{"d_model": 128, "head_dim": 64, "norm": "layernorm", "norm_place": "pre", "init_mimetic": 0.7, "lr_head": 0.00804, "schedule": "cos", "doc_mask": true}
Each number is 128 + 32 x the weight over its row's rms, rounded and kept within 0 to 255. Layers, rows and columns count from 0. Numbers have three digits each. The size before them is the row's rms in percent of the matrix's.

# o: layer 6 attention output (transposed), 128x128, rms 0.106, rows 126-127, columns 0-127
# v: layer 6 attention value, 128x128, rms 0.106, rows 127, columns 0-127
# up: layer 6 MLP up, 512x128, rms 0.123, rows 0-50, columns 0-127
# down: layer 6 MLP down (transposed), 512x128, rms 0.104, rows 0-50, columns 0-127
o126 109:168080140098113094105162154133172120135114188148094099161080144075155143159118115073116116120068144154127129168090157103157132123195138122105097172082151142090114093146032116109178168104186097164155124151136134140205122132162147121116117111092137094110185127156066072098139160144155113152127118086134198144044122104129082147102109132137158116114168133176120151094137145156072145155122
v127 117:142159162120124124116137113172157115151114126031156054158153125211118049121147126145149088141183078050141158153116162093105159118158142103142135136208129126070149101139114082100073144102090126185148128149091133128120123143109122144093126122143173082075123120095132112155098156119142101109130133167163171137096114118135123119087186085108148090072093091177112175132076127082148138157141
o127 118:150127065199135139131101132164106138101130177189107120123067096088088128097149170139144112129136160227131132133070124146126105144067122154176068130071156121169100140088166148120131062162137134132105098119162137089093141107131164134129113184102106118138102215168096106130095081103168118175125169091114139109107138142131147104172136130171150126144122133093126043152161166163123111134067
up0 103:084089051162148098145127167165129101160092101164147196147093155154114146149170128148197118149192170108169160142061101146159180102121105141158140127086146094145095109145080110141121147084162168156112127115057180145143126139134134129129103156084094075099119158104095119076069130099157164123156100098155083173109156125133055161148120160186147124109148116091096098120139143184086108155121
down0 105:100147115115157201136138084083125088124128136137152186077171168146129071205063161108150134134080166161108065120155128143156116076138108067105112162126137126101091098078130117103176133119145133155115129102093084118123171103115127166111153126096101160144105106233151161176127098175121112101145147133091156082138141121092084140115121113143139184125080150143135126126168140171179062096176
up1 092:151101124176125105072150113056107061125120105111134180124084140165102179144149124032132082136144120109135110130125091148121142139113125121170123114133186161108095143155102177138142148138160172145088135110112178138220145123177105111159180121077114127100124159139044088097087123114187210104140119090132118151100204121126077104137130102189125163088120158128160117125128156128130162124136
down1 097:119192093107099113132129139102163152100101130083148125110129090100145129159165149112095126124096176161109151155120058144135112106063119145138059148126122101107135116102138089077103110191190142066148090186143132144149094136122116150155042093177123123127107111089105097061169171129137107132158118141156140148157091163121101156097153144108139171126196180208132092129150167151183137087068
up2 105:153113136123133126145138115140077122093127112079080091105154100148049164123130075160188103150185168082130124060175120122118116128121083153133112116066105129117131160116184180132104114116122161125040170162147164066122088138151152140148169211160143089146089138119141106083155123088104125107086140165133204106120144130107131125102135131161120097134154140065134140041149124137158162075129
down2 096:129079050116132099097094183147055114113108144152146172188110109120097120079109134106106198102095194174142108118154109150108153144126184129110129123091107172141123126131160157162146178114133109111165156106110108119148176142121134097097125164117138171074156126113163173171096131125125132056167141066057080136120096148182091131118091064115122180103172183137103142165117113162121179099137
up3 108:146149076123134122191175139156128141121118101171120153135127172125142141090156142142157124147154070063107117147122114148046223111139123115153139168115124140153223162114196125107102107145111120126073150142053121073100144146128072123133121121129129178186185085123158100126170087097109120129113131121147112125177209084128112114155128107083114106100135122128134112067156131180090102146178
down3 100:130139139119092165106194225021082130118172120102141104103188133108131117111142168094092166131180168139119125125123084141091157134169092106107133137142101146087064145088138099143125121123052149082155114137067078092116136171119173103111146119115134118149182150121119204135088130135171143098110123129148141128065172124167077097148131150118142109138142100186139165162124158143094138085091
up4 112:176151124100137155106168139091114141126137089164111116107123102147154143106102103142143151157110120132108126105122193129093149083143100111138188152155131160179188161135177136113080107064120096127144137156142149094097079178105065153171208141142136149118146151136164076134076087074086139154080158136138199093132090145047156110111092073107133099110145134092167150090118138167112145039137
down4 122:134115121120125100168107106148154121129122128151103138099080070100159187145145144116108115086105115158115104094086165129154156140071151091137155151140123148070108099079113088126192081159180100148162098108159061140161184104177095175125099142214129084148141070084092122112097123114110153161110118163222149151089152114088188125128155183111119096179165137125141071156125142124116155142162
up5 100:086101142155125136173154062158130117180090091096152064070129137173084145135131080157115104216151174104099176049095114162152162079120121130098169167160141136133151148161135117128153087105090136154123123112084168152161128086102179092116150127096107072151102077143157178104116091107133096088179119111170078180130146121089121114104127171119097145136151177125052119152135156150131118111109
down5 103:126143130113162140129095157123158171097116129131162186111121109109061147168148143118140182185140206152115107156128114103107063136110142130157155173141139123123108113165144103137167133125087167094070114060065106051127136134094151152188121107147055200187161135115114067142096116152099137091157083194114182108080146149126096087104086148135130105145139114075153145104132133162117100140093
up6 104:157166121182150119066116054067063091124108067123102106113113093181076158112105081064104148141157161163147167048110139081100130185129090144136096190095128134111107125085151138149100103123160138148114170152106134129190143121129137134117127125134154056136098093160115135169100109120162159133154087134116153173104158096121092099132162121166167162122154172105217136140116169165125138153131
down6 102:144160124102119121126106192114167118132107200115139158132146091120119119150164123089129072118085173068082104093154129117175137092089196133097167121071107124160082145089147166159111150125096058122102177117126178137183099125135160132146176093161164168146142107132142116123117142152102096149086114115144144066127152138130098141122134097106113175116033073145115132181119148175119222121082
up7 093:183122131109142188133124104142102141099156091096175130089128106141103119076099127066099145153141202097112107148162125100121128182197100110135111124135124133122117141120139086139108081073110145108100090146134132106120147134126085170160107112190136079190145119094171132090162135077131143143118176142127205121134186118119141138161130136144132066118163126200122120087160140063134068015148
down7 095:120138086121132156094154150127153136138118110108089124127169102129085091176061155153091155184102106151162120140107157116125126153106098099108100162164168077127180139114130117146126141160101144137135126090068180087164076170136128166151123167103143130095127169185184092121168153195046162099124180183103153146146130132136111127110079174165075046097087088184111072118121153087133112126119
up8 105:150124070123116149159135120080065133085117096129134154146101113236104105079125082152222141085135161125114142162134134114066107112111074058146173126130138153152132168125129081157116132135174154127098152082111175105123132154115150112164122154097098134095166115158093097083081122109113086137181156147130123099121189110125133127159095118175133086159209164100166097098142149165093159084138
down8 105:107145143132126211133144107137122105155143156110117113136125059134102166097116106142096079164112149111145103101051099117143114144141113159176172193139163126175083055127100104106152101159153114144084124081163097120110141098152121089156057087181126134199118142118153091141177124126136055050123098148169218094139129165102159149175141157147105170153181116125118143112111125120121100105148
up9 106:097130102109157145180136120181119150162120087124127123119135138152151101062132135110144153189141179082151139149105145157113138077156139101120169131121109127100123116142148097075066111165082103154081157162073120128089132159155119126130157146090186155147190124080124184097110054062125132083131107158199117104120159148115061149098150144139155121086120103125132169077181154113093058086192
down9 106:067138115081160136156190098088114142138053094066177081136125127129095136074131140139158186121069139115128127153140116104163110154149098148152148100150146081114105127191205082100165109140123173174106099093134129090090109145132093078123133199131113081126078116085123159139152092137143164108109161184204178130099109139171124120115113161156096117125177081104135141167119141160164180128117
up10 095:152120121148146154108146090140156101174153133091182136146104093112158110140106153128096130133192096100106129079104137120122153131104122134200105116143094174142186150135149177158152081131055157187127110130097177097115151137123136120119100099125150168152143105126147082126191134085117186115073129151136196099117136084112112124155080106090049080078124188105115137117150102043190156067116
down10 093:109114102107131133189174140091058152177121117098132091167155154142062099142158156100159109096205166138105135114179086093138150105152141097120098148144140114165081086119109194113187093133108073093110147087150131115149129090099105097151169118164105142125139127155169143170171096106108124057102121148177121108123142180157089161161159123083115144095103139144215084135097138160110147178071
up11 100:118151128180135148157175177156166127124119141166092186110163174161111158079100111130136139113093154069132161182130185103074167116165098083152184118086146127101108182135093135089098096112126134154122161110116154146103108129116064124166141142158135168146122114110116085160059034078117155117134115108161148130162154134132138157124084118123107143068162092100082124089114214143078096080149
down11 090:103126093054122077092078083143182118138128168103067188127103140155153075134104072160172169166179169163128159097155120133153091166120145094119094078074129139123170145179126079158057138177118040134129115153173179091146137109134159126157120127111144114155139121142119094163129122125139101175132176125119121086116070142141139121105112086111137142136099184066141087177145098177146122127128
up12 104:110116054137119133113164143177108151139119127196118106128110120160075126071087113151188083162140133129050109147168108144111128111091037142188113099112100130140138166159151140135105091124057120168117215133117130093146130166120140184161197137119116138137142143083139123080163132106148164099059113118163175098142141097106137121116065126104140151129149089122087114071193086131116134138155
down12 106:121138110156110098136081113110084144092142126017151189123138110154107129126078072138120139101201178147128133210126113107187197123167172102095083109134116118158111131163157139181149160108118176112138131075139135114138118129113126186157154119120098151089077156154084090109185079156169138077091091084106126092117145130132099111066157141135117118126095160061153128140125111133158120151173
up13 094:106135120162123144088196075114105171133157099186152134123074129185125160155069132131161115115136118111140148113160107093090126157115051102158111113124080112151122170153143129212115132148115057154088206147156187132169132135153152136140158139090117125123163081082095147123128144121122140062099036127141213185106098120115105163116111108129136156102088106157167118084132157109164133102129
down13 099:127115094168123115188111117134150142107114097112151096102154137156185121145127078140070097094113121166076136139101120155095169186138149184082136146144130140134123160113163160165138164116144123147105130066124110104120136156128076131150149182190054152134174097086064074173113168088132095139115132062049157141158132155127140127201106162088074105122146181155174125184118106122096130093100
up14 096:134068104130127055140140166130104106106098153181101124123142120171074078165082062153175070128097117151146141137155122118114133106121100130143144101142084110169131135101170155167075132140157128144161168190163168147120168119171134124149150136149078145129105103181215138132073126136133099154091074138105155145135078135097154057094156107092179149134158150080186135089112113171155138160064
down14 098:193133114168179163081135130179124144120136127196182160122116097072147089176163107148140149125125137091137141148126128124118128142194074118110136183146122098131137152143100163126093162075097107104132145080164100152109111106104172144180146045069140127102166158079079103083189093134158097097081092120100186158115178120120131144134176131070156097133141140041133120157089125135127099127120
up15 101:151162152156144150113137140127120134117122132109132101122129104177085109098119032147119133130166119126103194121147174106091118150111099198146167221162075124160153122093234112066121104099124110147130106173126145091091085164103129118101119151140110149149116108118129106124129083053139094129087150114100116088181187168102160100178100111124134088104220172136096141154144120130118132090130
down15 105:154123116138143089157093094091082146123118084124112116129127083124153184166146167079123161110129207090116121181127177135175139147159126100145146124157142120158054140069142143138169086177194162068181138166126135137153149111132116182100096080099128139079101158115086128147162101128198178088132132198157122137081146135123132147072141116059164113128111151159123105120080060094136127147105
up16 092:117139097180178066102114103106092110153094051115160131115143096151109153040173113155149144088185153145147183139194095102127089159135086168093128120141146121139131128069124131129113075137180086131081133146103087152117163114181132161126125143156104119135112133136089140137092148153209131145133146118107103092112132059062144116106170099088098105159201206146136143108094120160127154135154
down16 088:106121146126159132106171112152080095113141141172169098123123132101122125185088132198056213113121106109128103118109135133191162102104137175125105159085144111108114166088153110052110146040059151153112119183107121151132116123168166155127141126123136117130070117120153100123139107030116104167148114091163182149140124174133115132123094109154105150084179084111113099081169135145178169131145
up17 105:114096067115131149138128166132128156182136152115145103088136114133129159075133119163166104129127149049104109148147140131110207088082113159174165130147105125120197161155114139146144076107086157134170123144089147075127136138156094152150157116163144126131159106081152043055130104132138137121159141117104133101137217147124113146166056132145115153100069083088103099048125197144139106114097
down17 102:184183123142119115083101091108173112106154098156091157120095067119128129115081097100089176149110135113073143113106174151118111222081127133124072149132162181180070134154121164122114130121103166173135191126111128155094126130126144069175124109131093083166105069146102122149091138120142147165114076168156135165090097167146150120154082143105177106125096147159204108154098089079136112143171
up18 102:154122036117140107154166172117143108127111144170155164089108096115139168129144118110115141132102120138168148110142138129134206115191137070118093127135140110103163182116101122146106146133149167126158148119054125113120125122116117111180156153095130154101214124148113084128070055107108185103088163034124105102154140101112152100121159112102108153091104184090191126130115191151062098142160
down18 099:130107129173165150125139173142110115195107184116115082116190118077135111131168095136135113164091165158138113155140070150177064139115070147147125158120139135138146145179097110153195120136152093112119066176169141093128142147145119148096116089072183112088076068116133175098155119138079065129145132136159127164093116094151115136134082142120083111111140137141128169088187087132209129113060
up19 098:109172112188138059065178076133047120166115128162128093114158168190125087077151113167100091118148088123106150100158147097160161096073130174138139114156149185124146132104129110151154102090089132198148146115149135092185118156130138183187096158084097090117131138067149095130070124136140115064169169140125164146147158105095130127119136138164082115144088121139133138174146149160129141065134
down19 096:104168146126147158142130100179158150063128077151092101144106187091146107095099130138095113157021112095114095185128103153128169156088144134117153168120167107101122137117143062140081122097127161104130120168145106126179143125122098127071084171129126149211117120190134069134139137110189115113140162122183159189168183086157113171100095121107142161144108128118069109147136105073115133102116
up20 092:112106115135130155096139101136106162162144143140086136091098161139171152115084095115148120144149126089132141110128093139144188148171076193104113098093114124112114161138098137158102093114125207114131173174140160141185133166199088112145082149079113148099130091188124133114112142134152154119161117100177181104096109169118079143111119046171155201071075088064116102106126181146151080086135
down20 091:125142178128144151215079122126087141113108072162137118092109133151091126178130077130142182061164201125153110124096130138081138145087072089189150179136166101151155145172121172175125115123149153102141107111147087191128150101103137200150153124159075138088163155141090106127089161114116167130111125122147146120088136085114095134206095107138094080112107128146097135171112099076110160159089
up21 104:148181138075144124144110156095130100214118154143053181108163134153127100117060083108129142127151112111071134123155145155143148173182137175128117160114073118099167133126138117066097109104128164120139075172126164123111050135100069092124130167130107169090129118194161105060164129132122115169127135105116166118188105141110128125185193066121089125101125118141131153084163162102139127104170
down21 099:097174114157140129154131142146135135145114126095153151134181154133117168151049111119165099096071161039083141090123124120110069150092143094167149156150117086168128108138117095138099095125131162116150162131114170148121073136094094120036114207056173154126122099135139107168138173142157162139148153167155137103183146122124097163154154130140134102071054141104163054120127159132153114121177
up22 100:152117120177142083111120133149087095111106095068109092143126078164066136083160134124159081105182148142106156058203139116103103132149133135176130158149123145183144100142201138099135115047083189124087147144136157070123141120179123166118131154134153141087086127137125075111185160134146158152129114135118125114172183102113114099138116104143154125169164127082081150038104110136153152116071
down22 106:131091100130124134143153163109120137140149111177165181164114098077129076126080107165156126071145077089124076078082109131130186195124148071159137154172192103134200122126078167149122152120106096153142131131093121142082097122123141089115098146197165125155148075116115173153053124137116176078104103157171103110110109131182134124110093115103102143142149166187095164184124114112178131097140
up23 089:143083068130150194136122144109164139139109164151086149130108156123121117082090102158191116150103114155123134109154151066062105121165122150119172125099054131131177114132153215167071133112078141110133125126179168122115113154161116092095134206117156175098106120166130159166119060138096102151090146118128139094109144160098119101140132027126174088122096136112143166083124158127094121077102
down23 094:139131166153112127112114147126142053182123095167144147145130106152163198133189101133117100085113172091123134108115122155161169078078085139173057167142162055103133165127081105126106076078188170139127178087087099177131127083102102148118125109103162150118154154118141076101124156182168141141152096062112184133108102169171094138099181165159101186128121106116127107134101124119157122129157
up24 090:147155090140131197134143156141117164148172098173143160104150171097115141110101087187135102152115183126165133054174159133109130128140112084163201118128156142141142140176184144109108075105090143135105153125108168090098058172088114109109147179126091176159134141161143122150144137106041149137101172128120156095121138129093146060122059126119106088157109164099112178053138121160079143107116
down24 101:137128144170125079111150089143129088172122191106103091110163076108156136080182164097137141070138140117054113161113145128137200104124116124164110180084103180116119087059059066095121124112114127147137072135147075149147203090170087111147086144172140113129122131141125056142111104179172159141150074129153119169148155112138109138116156145113165150111161157148179113151154124094178125102137
up25 088:084076139125134172127096063126112164161102112113129152114125149131115150096137109161127124138169167142109140080088131161177197125102123164130177118133093172137198130139151110077148078129089232115105097141137152110135109137122148123142100130140142130145143159156107156076125106147045141065136088116146130133139128123090139172105068132153124157102086109068128117169171138143198055048088
down25 087:105099155096153109136106182117128179099101122124153179125165118095049067200162108113158126090168139177142147163094081117140085099137139084123112164111109124097076135144158194166094145086130130189075115091101136108127103112127115112130120103091099133116122131133121153192088122162142119151144135170171134157067130181141091114213125126100087124152164167070176153130111134111121210138163
up26 101:109120076131156078137190089195114089120094110107117145143132143154062113085156114081179103132168116115170107139159108125079171112109128062197154161126144156228146077106194163145104153153105151133153170156123146114098094117129075159129138120113115111065101105099134144129109122088130183122089151182142072127178145101107115093159122135118197111088165148082109125119162103120124110080120
down26 101:133118079113192141104150113130179147157141097074177116079136169119118128180059091177151105076150080130141131069126120146177086107064135152129156170142119092135098100171167159094111075142165152082160098129131126103156116111103040127160143121133077170157149149128095220152100104145116170069115135140180103170168135129105140162118156122091114176107110130138093080138159116114120126171134
up27 106:170070147130131151134141127094112124113126148105156124126095113163189143122073086093140157160104183131107123169098169155081122117149073038115148119136120103123131197144108148150082130125127123148097160126158202086194106113185109125102106147095163102063163182175103123057111088115100160153164136097187166161104160099134090161083116082136143145130137120089105147091118122142163144071079
down27 104:145130095057163107179167131104114126122148075085102144153177109072161094142128107064147200193099128100087143155138136144177160105076161143116146136095185136127083093138161146130156161141124154150136115079119137108126133139120158194156123147115156157100080135154145061147098135124164145142128092107112094143177038082134102142208084133120166130165085111144093096079127088150120096097153
up28 087:125123143120143105114132166107062154098133102080167096123117116136065074064078102172184178176174167121142123132176137118108168146143152116124157115166143148204160099123197118131105102117103170097163142189100163073100104145124127095125115178097161152136174108130171163104115098145143088101151163140094138120188141103100110103167086129129100099097124214081148109090176104112141110088160
down28 086:133149164097145178138108078114150110156151140128103158083126116075057149129119181112096124123078162143154089153182166127154134135084145029142119166099120127146141092142119178074096136107134095105139168177122165120161202067142137090139085121049128148107121114146108085173071098109127145167191159167141176155127085186101088147116125139154181124136104112103163110104146115111176141117143
up29 105:100110125090134108147145122053134095169089131134137156148057116120120171162137095118129094137107153121124090144108160146097131082053074109131134176062111136169174147078132196203064139163180143121154137154162158152171139117176120143162157121108084150154141103116143086056093103162131155133142076098152155135082189102123119161175088130078154104140097144080166106101135162153127134092113
down29 099:198129088151153118117117157121169154136125139092151131157145132155160086085146123130103070148093114084155083169118164125154106105108192139113125150111125133105087117147114140079117163131097067130142105128105084037156099126150154091137121119172136127145114177194125082142049149111136174122144179116077102166120112151166086099195184151163164158065139142138127090160097098075162095080167
up30 085:162128166102124097180104092127124121147130092142065126141175126130186150138144128042148117100120088126082130176134185122132184154219156108188117119110107165147126091117106102119124150073134133126134083180119129124152139149176115109122125165114177056110074129193134135101148128109122147092108108107174146139152067135118105122160155077123195083114118132182139222098104132118104097166113
down30 086:134130153092199129151112114112120122126128119131123130127140120155085106155144144155102084100160143187143099140154138115128097127154177131158135100136071101011162121112091146100073208139146188079127152116121114052099105125138118210131124116178161068087112116137117074160120149164147126137140161186090135087117088163139139157122130143068155134170058106129160115092172079149124151096140
up31 103:143139128171166138128160075113108057173143097114122130098140103153094080086078065089093156140120109144070121099153115081142131177087129182144121187064095155140153132138212113121144093079143114169106118108151139153122134117111137098156097104136145124119124111133105143140164078116129124081133082145135172134089191103120108156192151129185160044111150157104193160107083127088176158105101
down31 102:112087092162140137106142115186123098131100161136088118124156083229131130136136088082175152108145154109133176149102133092136167101115117165152098085083148147159130100130154118151108136099143105133146125075138107144127085162113149179146157103142155149120215150078086188142163100128066090094134157087102194118133162181171121124125190132152119142146141111088135122072109103134048179084078
up32 092:077104111202130149084122131133138125147140168090135085149144142152120145073136101107095147139155159114121166060121077116133166178132097132134175158126110152162173099112072142120121073123094165130107150130068140171120144197147075160109159155149198147158109107131128170134114065107131121081132122161143099165122165131123117134173120139101073162077085125178065101145139221132124056145155
down32 096:132113128138151161111154149136163109122116103180132185175079132112154169073121120168070109136143109142189079103129110145137104161129118116110122114124104127125154127112095182045162103098155096126092150128100186160117121138105059133056078090147106159076183136156174195128083107114123126073134120171170099119145117195158137121145143140117119193170106178055174136117137140132089113094178
up33 090:091107072134126149107127162139124171141086112156081149159107137145169125145157114169151118107150120147153176135121125149112135075149104120143124116084099117176139199092094106109072149111180147107124084089070130117150099155119143137162145119094129154074181152136099125120124141140179058086117155112187136144131154110126172126103050055123027171104138178079085111131172160166148137179176
down33 089:147124115136198137133104160146144141127119129181125149144107173120064144129100118121091163230141127100143150110150142136123177125099129133079171129111049091116153138167198119033148127124132113171184095199138168083064144152114107144091152113132109114162111144132103127125121091073081142154125100131103108128119104133124059104188156149161187063128107160106118147138085111120083123102156
up34 111:114113083171142162104106119122107112121135111170092162107120108208141171124109062166119130151083156100142161026145163139151140189134135186152173143157111110099113153130117127100132087122154144178110154116069174118121116159125132089117115143121139161121118046198170114150105110115091112101124143072120147133209087137106144128159181098138103154147112090109087109117198179174098135145073
down34 114:098105083147146125144080197151154101090109136125126150184033162113150172076095110116115161119075105134104164137143184178093102124132126108141108049227103130106160133118128152127155140145087180104125142093089126080094122138132113160160138058147140145095135126126153113124083097140168145095151153068173140157116110075162103166106076154135149114165125100141129119126160145156112107119218
up35 096:159090113160136133198181101110151087143107153142123174122090108229126112087122100125147128130139102084069111122143152100062155124096105093116110176081088131146165129102185125118125145132110185105128130120134128144122153109133129130130141137134112095133136065116178107164127115085111152106113128165146149139145145100123114134203162129096122053033119201128109079097174157100083084068178
down35 089:147122162107180111144121116194149108049118097135135098123127155114100191138151121148082183081165168090145161073073235119146130069155132126113057122208152182149103094118100105117111150136137110166156133170144111108129086126095110080114143134146129082160103127097144130135105184071102136115110107175120105119080109096131164141084089116123172148143116138112106126148147201184144131129103
up36 102:122145096110138151110152106107056147129130096170127192112085166104118139125149172146154166131214154118152121098095058112153184159129099103144129130070186136152110149111079145133095128140119144105107114140055135141146085150136120164166104142079103085151066126046083114143090095132178171068130113099110108094149163099102112169126130166164115131115108098136171083170180144188129066140128
down36 098:131138187093137129137185132114119166132142109103094098130164149165082067160140141151091102179098097111116107114150196130103046140100190079104164136130181117094155085190131170131159181122168125161127122107166178125153087084120146049187139123122144117183105097149114129147163122119037132163100101112090125130086086117104068130146137125175116098148117176098157117150100111146091107144136
up37 073:117137124096126103155108124122055161171107133165104171130140080142131118108143109131210082155100117110131153208197148080106136141239116094146129164128125184096123158124117121124134113136159103127118113168112130119142107146155124177185139130109198133099179063176136089127092138116170134150074120131143153196115128115093126097122162093111137179101108131100152213115135116121127090196112
down37 074:129109200097036137189131076116150145170166143128127171161136077102082121115097120214152105095126178147162168185188170135131183141133103110116138139101101083143129110103132126110141114133182114130133098165179112114142092171131180138135150124145133166071116139093111086160151120142151100085168138113130132108127164104172140088122107051114133121102041083086170120122141102140132126130067
up38 113:154142110144145121113166128097134095089133072094124097120094108145093123095118080106114147192151174079157172129140108123088116095194091156168170145083120122125151135134120223122075107111102170144143108141123160086105101116131144142108159143109128147166103156166166080082123091062144106166122133157079194169169169175111116079144115160109113150111137113054122105059115176059116119133083
down38 109:110155133170151123063182117120154084139151137113200104176083126168134158131137123112033185109129152102133101147127087081088144141149168124131158162144121151095038121112136170151108115147108126138205098128129173107110152088102168156112150139165081170186142111142153088126098080116104105157123149178115150120097041134156132124124150133111146179155157135152130131156119099086110036142103
up39 115:117122126152148082108119090114085105184132092117135114117093149085098120120153149116111083136114106139152175101210137141154107079153112139141161149132170132127155128105191127107154086106149146143089124155124128149181111120167108161171158111112119130195184124107110048112142097121139154079177120068127142175123188012089094125093149156158135125123149151096140156131123143143031089104073
down39 122:097089144121025090092126122135096198160171092175147118123082101118145131187098140111143129146136162139157181117131089123140114163083147150134165145072138123164122161092188168040139069178096175110094122120099123102148112147125130073117149136097169114169069115172158133168089092121113106149116095179091103073144169113142144136129111131146112168121165144117166191123089145092108115171122
up40 088:171143137115151128105114142151124126084113125103166189122117117100132135116160138112107173069100122105126124119148147152124161109192108142174140135104140117122192103093102158132122161145103121105049151171123091064065121168123026177144178124167121135130122127106138083077139130134136149154143092132102200082170144115098096154188154125096119099093157084205077148117195123158133098084181
down40 096:113116095122164159178103109122130112171096175083132127079156165135114068177134130116090161130159173144146153079139133122114072151135107111118147136207098150146105086150100139152161143118126090162237118132126109160125142126113159139084083096095121040122178135170115151138129120137100146125131168099145081124108144140122033110150135155137119062165128192106187074134079160122135124156083
up41 099:109137103186147170121230098143054126131153129131112179144048168177084084097082137144167148160109150118130167109098121125129119105099099120138129135112129126152117155127133117130072105136126180204102144111145149112177088123103126177187128098104129106182088131101120121146108118096125128117162145085187127178100158091127076159100085160190154162142089159136148081107123213107153093117135
down41 101:164116159129083163176167121130143097114156167147160067106155147176117106155105113118146094182106091179111139138141124145172130091106126150101152132202095104116090102138098162150120145083132124126109164058075107121111136136137099062153113077075131184068099144091164105095152184117140120121099133038132133104156116142145081136216164140092189156165145147177091123153107114130127159078110
up42 098:120147115131155135104164117165083164107118091206175165051113105175134136118082108138191171176166194135128120091123125133116154150088087131133158077106143114112148163056134150115128099139099154111047161195147114109145160135160078112126162131100147169108108084140152120161099089127103122156116108130150139052206099084079146125099122122156154146102172108102190123092154098144161121092137
down42 105:135100072125088101146120097120097153135139190143140145105132108056112158198077150200155108181145090115068103069106111163128181106153107086058142108066154123139115152128162169212123128132123120111090193105076129168150125148150146097125149119139144143126108107110079182099121103082133147141129135071158151127145076090111114102150134100164140182131126124153118058170194134138104130144131
up43 104:141103133155146086148113120159071127073158076080170121090178085095101109134112117163095127116135093127129160154164133088102163119116177108182106110108142160186131099077192115100163152100108131157093127157130157107109152179123117154180097151119136157068151125134108020111078155111147097090095118087106133076183175124096110132111130125192222136111126095073110153107150129110122138144106
down43 101:154110155124137127142161137194105128118093171142131144091111123132077161127209148037150139155110104105095129125135139115123087109077111110127159125141111108117130139157158135157107153150077125125116112173168104107063110116214129193117177126170131134151127100074115159143147137162091176072090162156172098108107125079160108119167092138165112152080085048104139091055118167177152126128173
up44 109:139082083128145111161135092145057131132089085119112047158081173196132103107152136124197145124134113107144112125154123118136112089135132111142130138210135151177177154149119117133067135114055094114129160138083172066155086130189158157181120157055168118154132067119105122106124111120121118102133148086126105080149204113112120120092114088163088123132135142199108079131136107140130146140092
down44 103:152155158111134128095099119150116111071124081126119092101135122108123060147169127116094156131181202069150122162111102097151122151144107085134153162119154161149110095074167122139176132130161161090148174160162147153135113081148157184155079142102138146127175095155133144146125122167094052110106169124152135114104129113141077062097125075134082170138122092106195184150085142067212087131143
up45 107:123072141082139151097153095121086165124155135065135171122123170137148157086132109133094121154133136034115107147115080098130183059114144122136128191112132132127163107091142078122129176122151150121100082157123145162152104158102172157146157123089141103138218110105158049130071102129141070122130156153162159143094160076098129151182106137145173057136116102141114166140191151139089134103085
down45 093:113079143064160148094136126201121121152164213058166135105098147131173105156181153135096181137149129069144116133125085087075190152077101162108094161134100098116111116128118114120123101155072098164123154163129131161104120160102108081129194107211172159146089118183116157165130095138135080181138132168163083117115110136110127107125149120136104086127126095139042109137156141135114143119110
up46 098:160115133108124125152132110171097109124096129158087063096138081113167119111100110110154141150162106158075087162135138096122171159240110165136168138138069184128179145123215169103137128153026177148099126076100124138107147147143078122127112139098176147067147101151143099098118126093115137118120142132163127125186126139132132146120142034152158156091152130116055132136142131120154157117147
down46 099:094126126133165132126121138147156118175136146160111110127084159161135158146106084151115123129169152207205070114123092152095049070111164101099101086089191103115164132104060082148140148123160156090116133109148155130129187169101095124101162119122131075130199165111150085153098168113172155152135115164081098066140120152134127118138113154133063059106117128168112122172171094150123107149168
up47 086:154129132131133126137093111112107120148078107182101189106135099153148135087149192074213102134141066169088094098169187112085158138178151090211130132139105130129119113124121121083150141104129130129108085106141129114135105127171114170193080128139196131069094139175123079110129133127109159144094071096125139152143096126149098099108120082134153191114112048104126144149132102181089108143069
down47 079:137156140134197121144135155140165100132123146142124088145080141117116095150151148123090148127152093122119129163113119102169149132086166116094068231142092090147167149093098172122076159102095124154156168143084189201176122126131132092107104109149132115118137059085089108164153080153100118071148150109137134109073164163092145168130102156081081108161140162186164085107072134087128161072128
up48 124:131121073210161060127114091129094096106151113112164112119145054177076094081089142058086128177112172127135146107157134115163062152145137116123139099161151111191055135109166107123129123129143216159127178141110174143148098156109111135168095129127085155120114095150115095162068099079148175121122100138155145119139106097078128098118141122162118090085105171075113156137135148114085108157148
down48 147:106116169055107098102126106142107168149184079123131191094116129147123152147107121073136179171112141106102118155161142081147097165116189169096139176133119172166051141087113098166114113092116101091113164153131130062072149159168090112143130201135125154154082130140101093194149111130163174161119120099148038094130176135093106144157090146135143114064109139120100141147119158159139105098137
up49 097:102147101153127089160172078118105117111116126181115116088113158159076108097066118096097142103137125115072119099082109157164139113112117170113126158057134123109175186071178169156120122184141122145100153123117123175119124141112134142120156131095088194143113101147169084127107150134162212102113079108174174183109177112111141113186105134111103146114201121140126064146167163135156211148135
down49 093:126097123129157077090091142134150158083120160115154125122132153088049112173149066148174144161177103133135146149175084121130159075131132108138117116177127155142109158142157163134109127116184107079176146133168128107124165113135180129083143166039086119100130078105106167153124128169126119167123141069107085216137085142096129166103096172048154087161076115174132106094117130139130171147105
up50 103:110121074115144179088100124160117105173123146109132068089097166108151127121078104111136115183132134114137147117083216137112105085122158028175141175159114107122165161109173126148104097114157098127121124134118174091192113178124128154144087123087167111124136118198142095094181122110118143127158088088123085192181138113111091133129142118132131207113150117107118123135174096123167155143041
down50 104:092112140135141177167147178105079071123137158120125135123116106064149163100134135165125139143115131100092131097120110132111115122160139160160078064151125111098132155113097145096118105159050176152130206130116109098106154111061175071114098185097120079160127155155120097161143136098137113166158096188159152106118089143152118160165159078128204201143113132105095105119148079170162057146172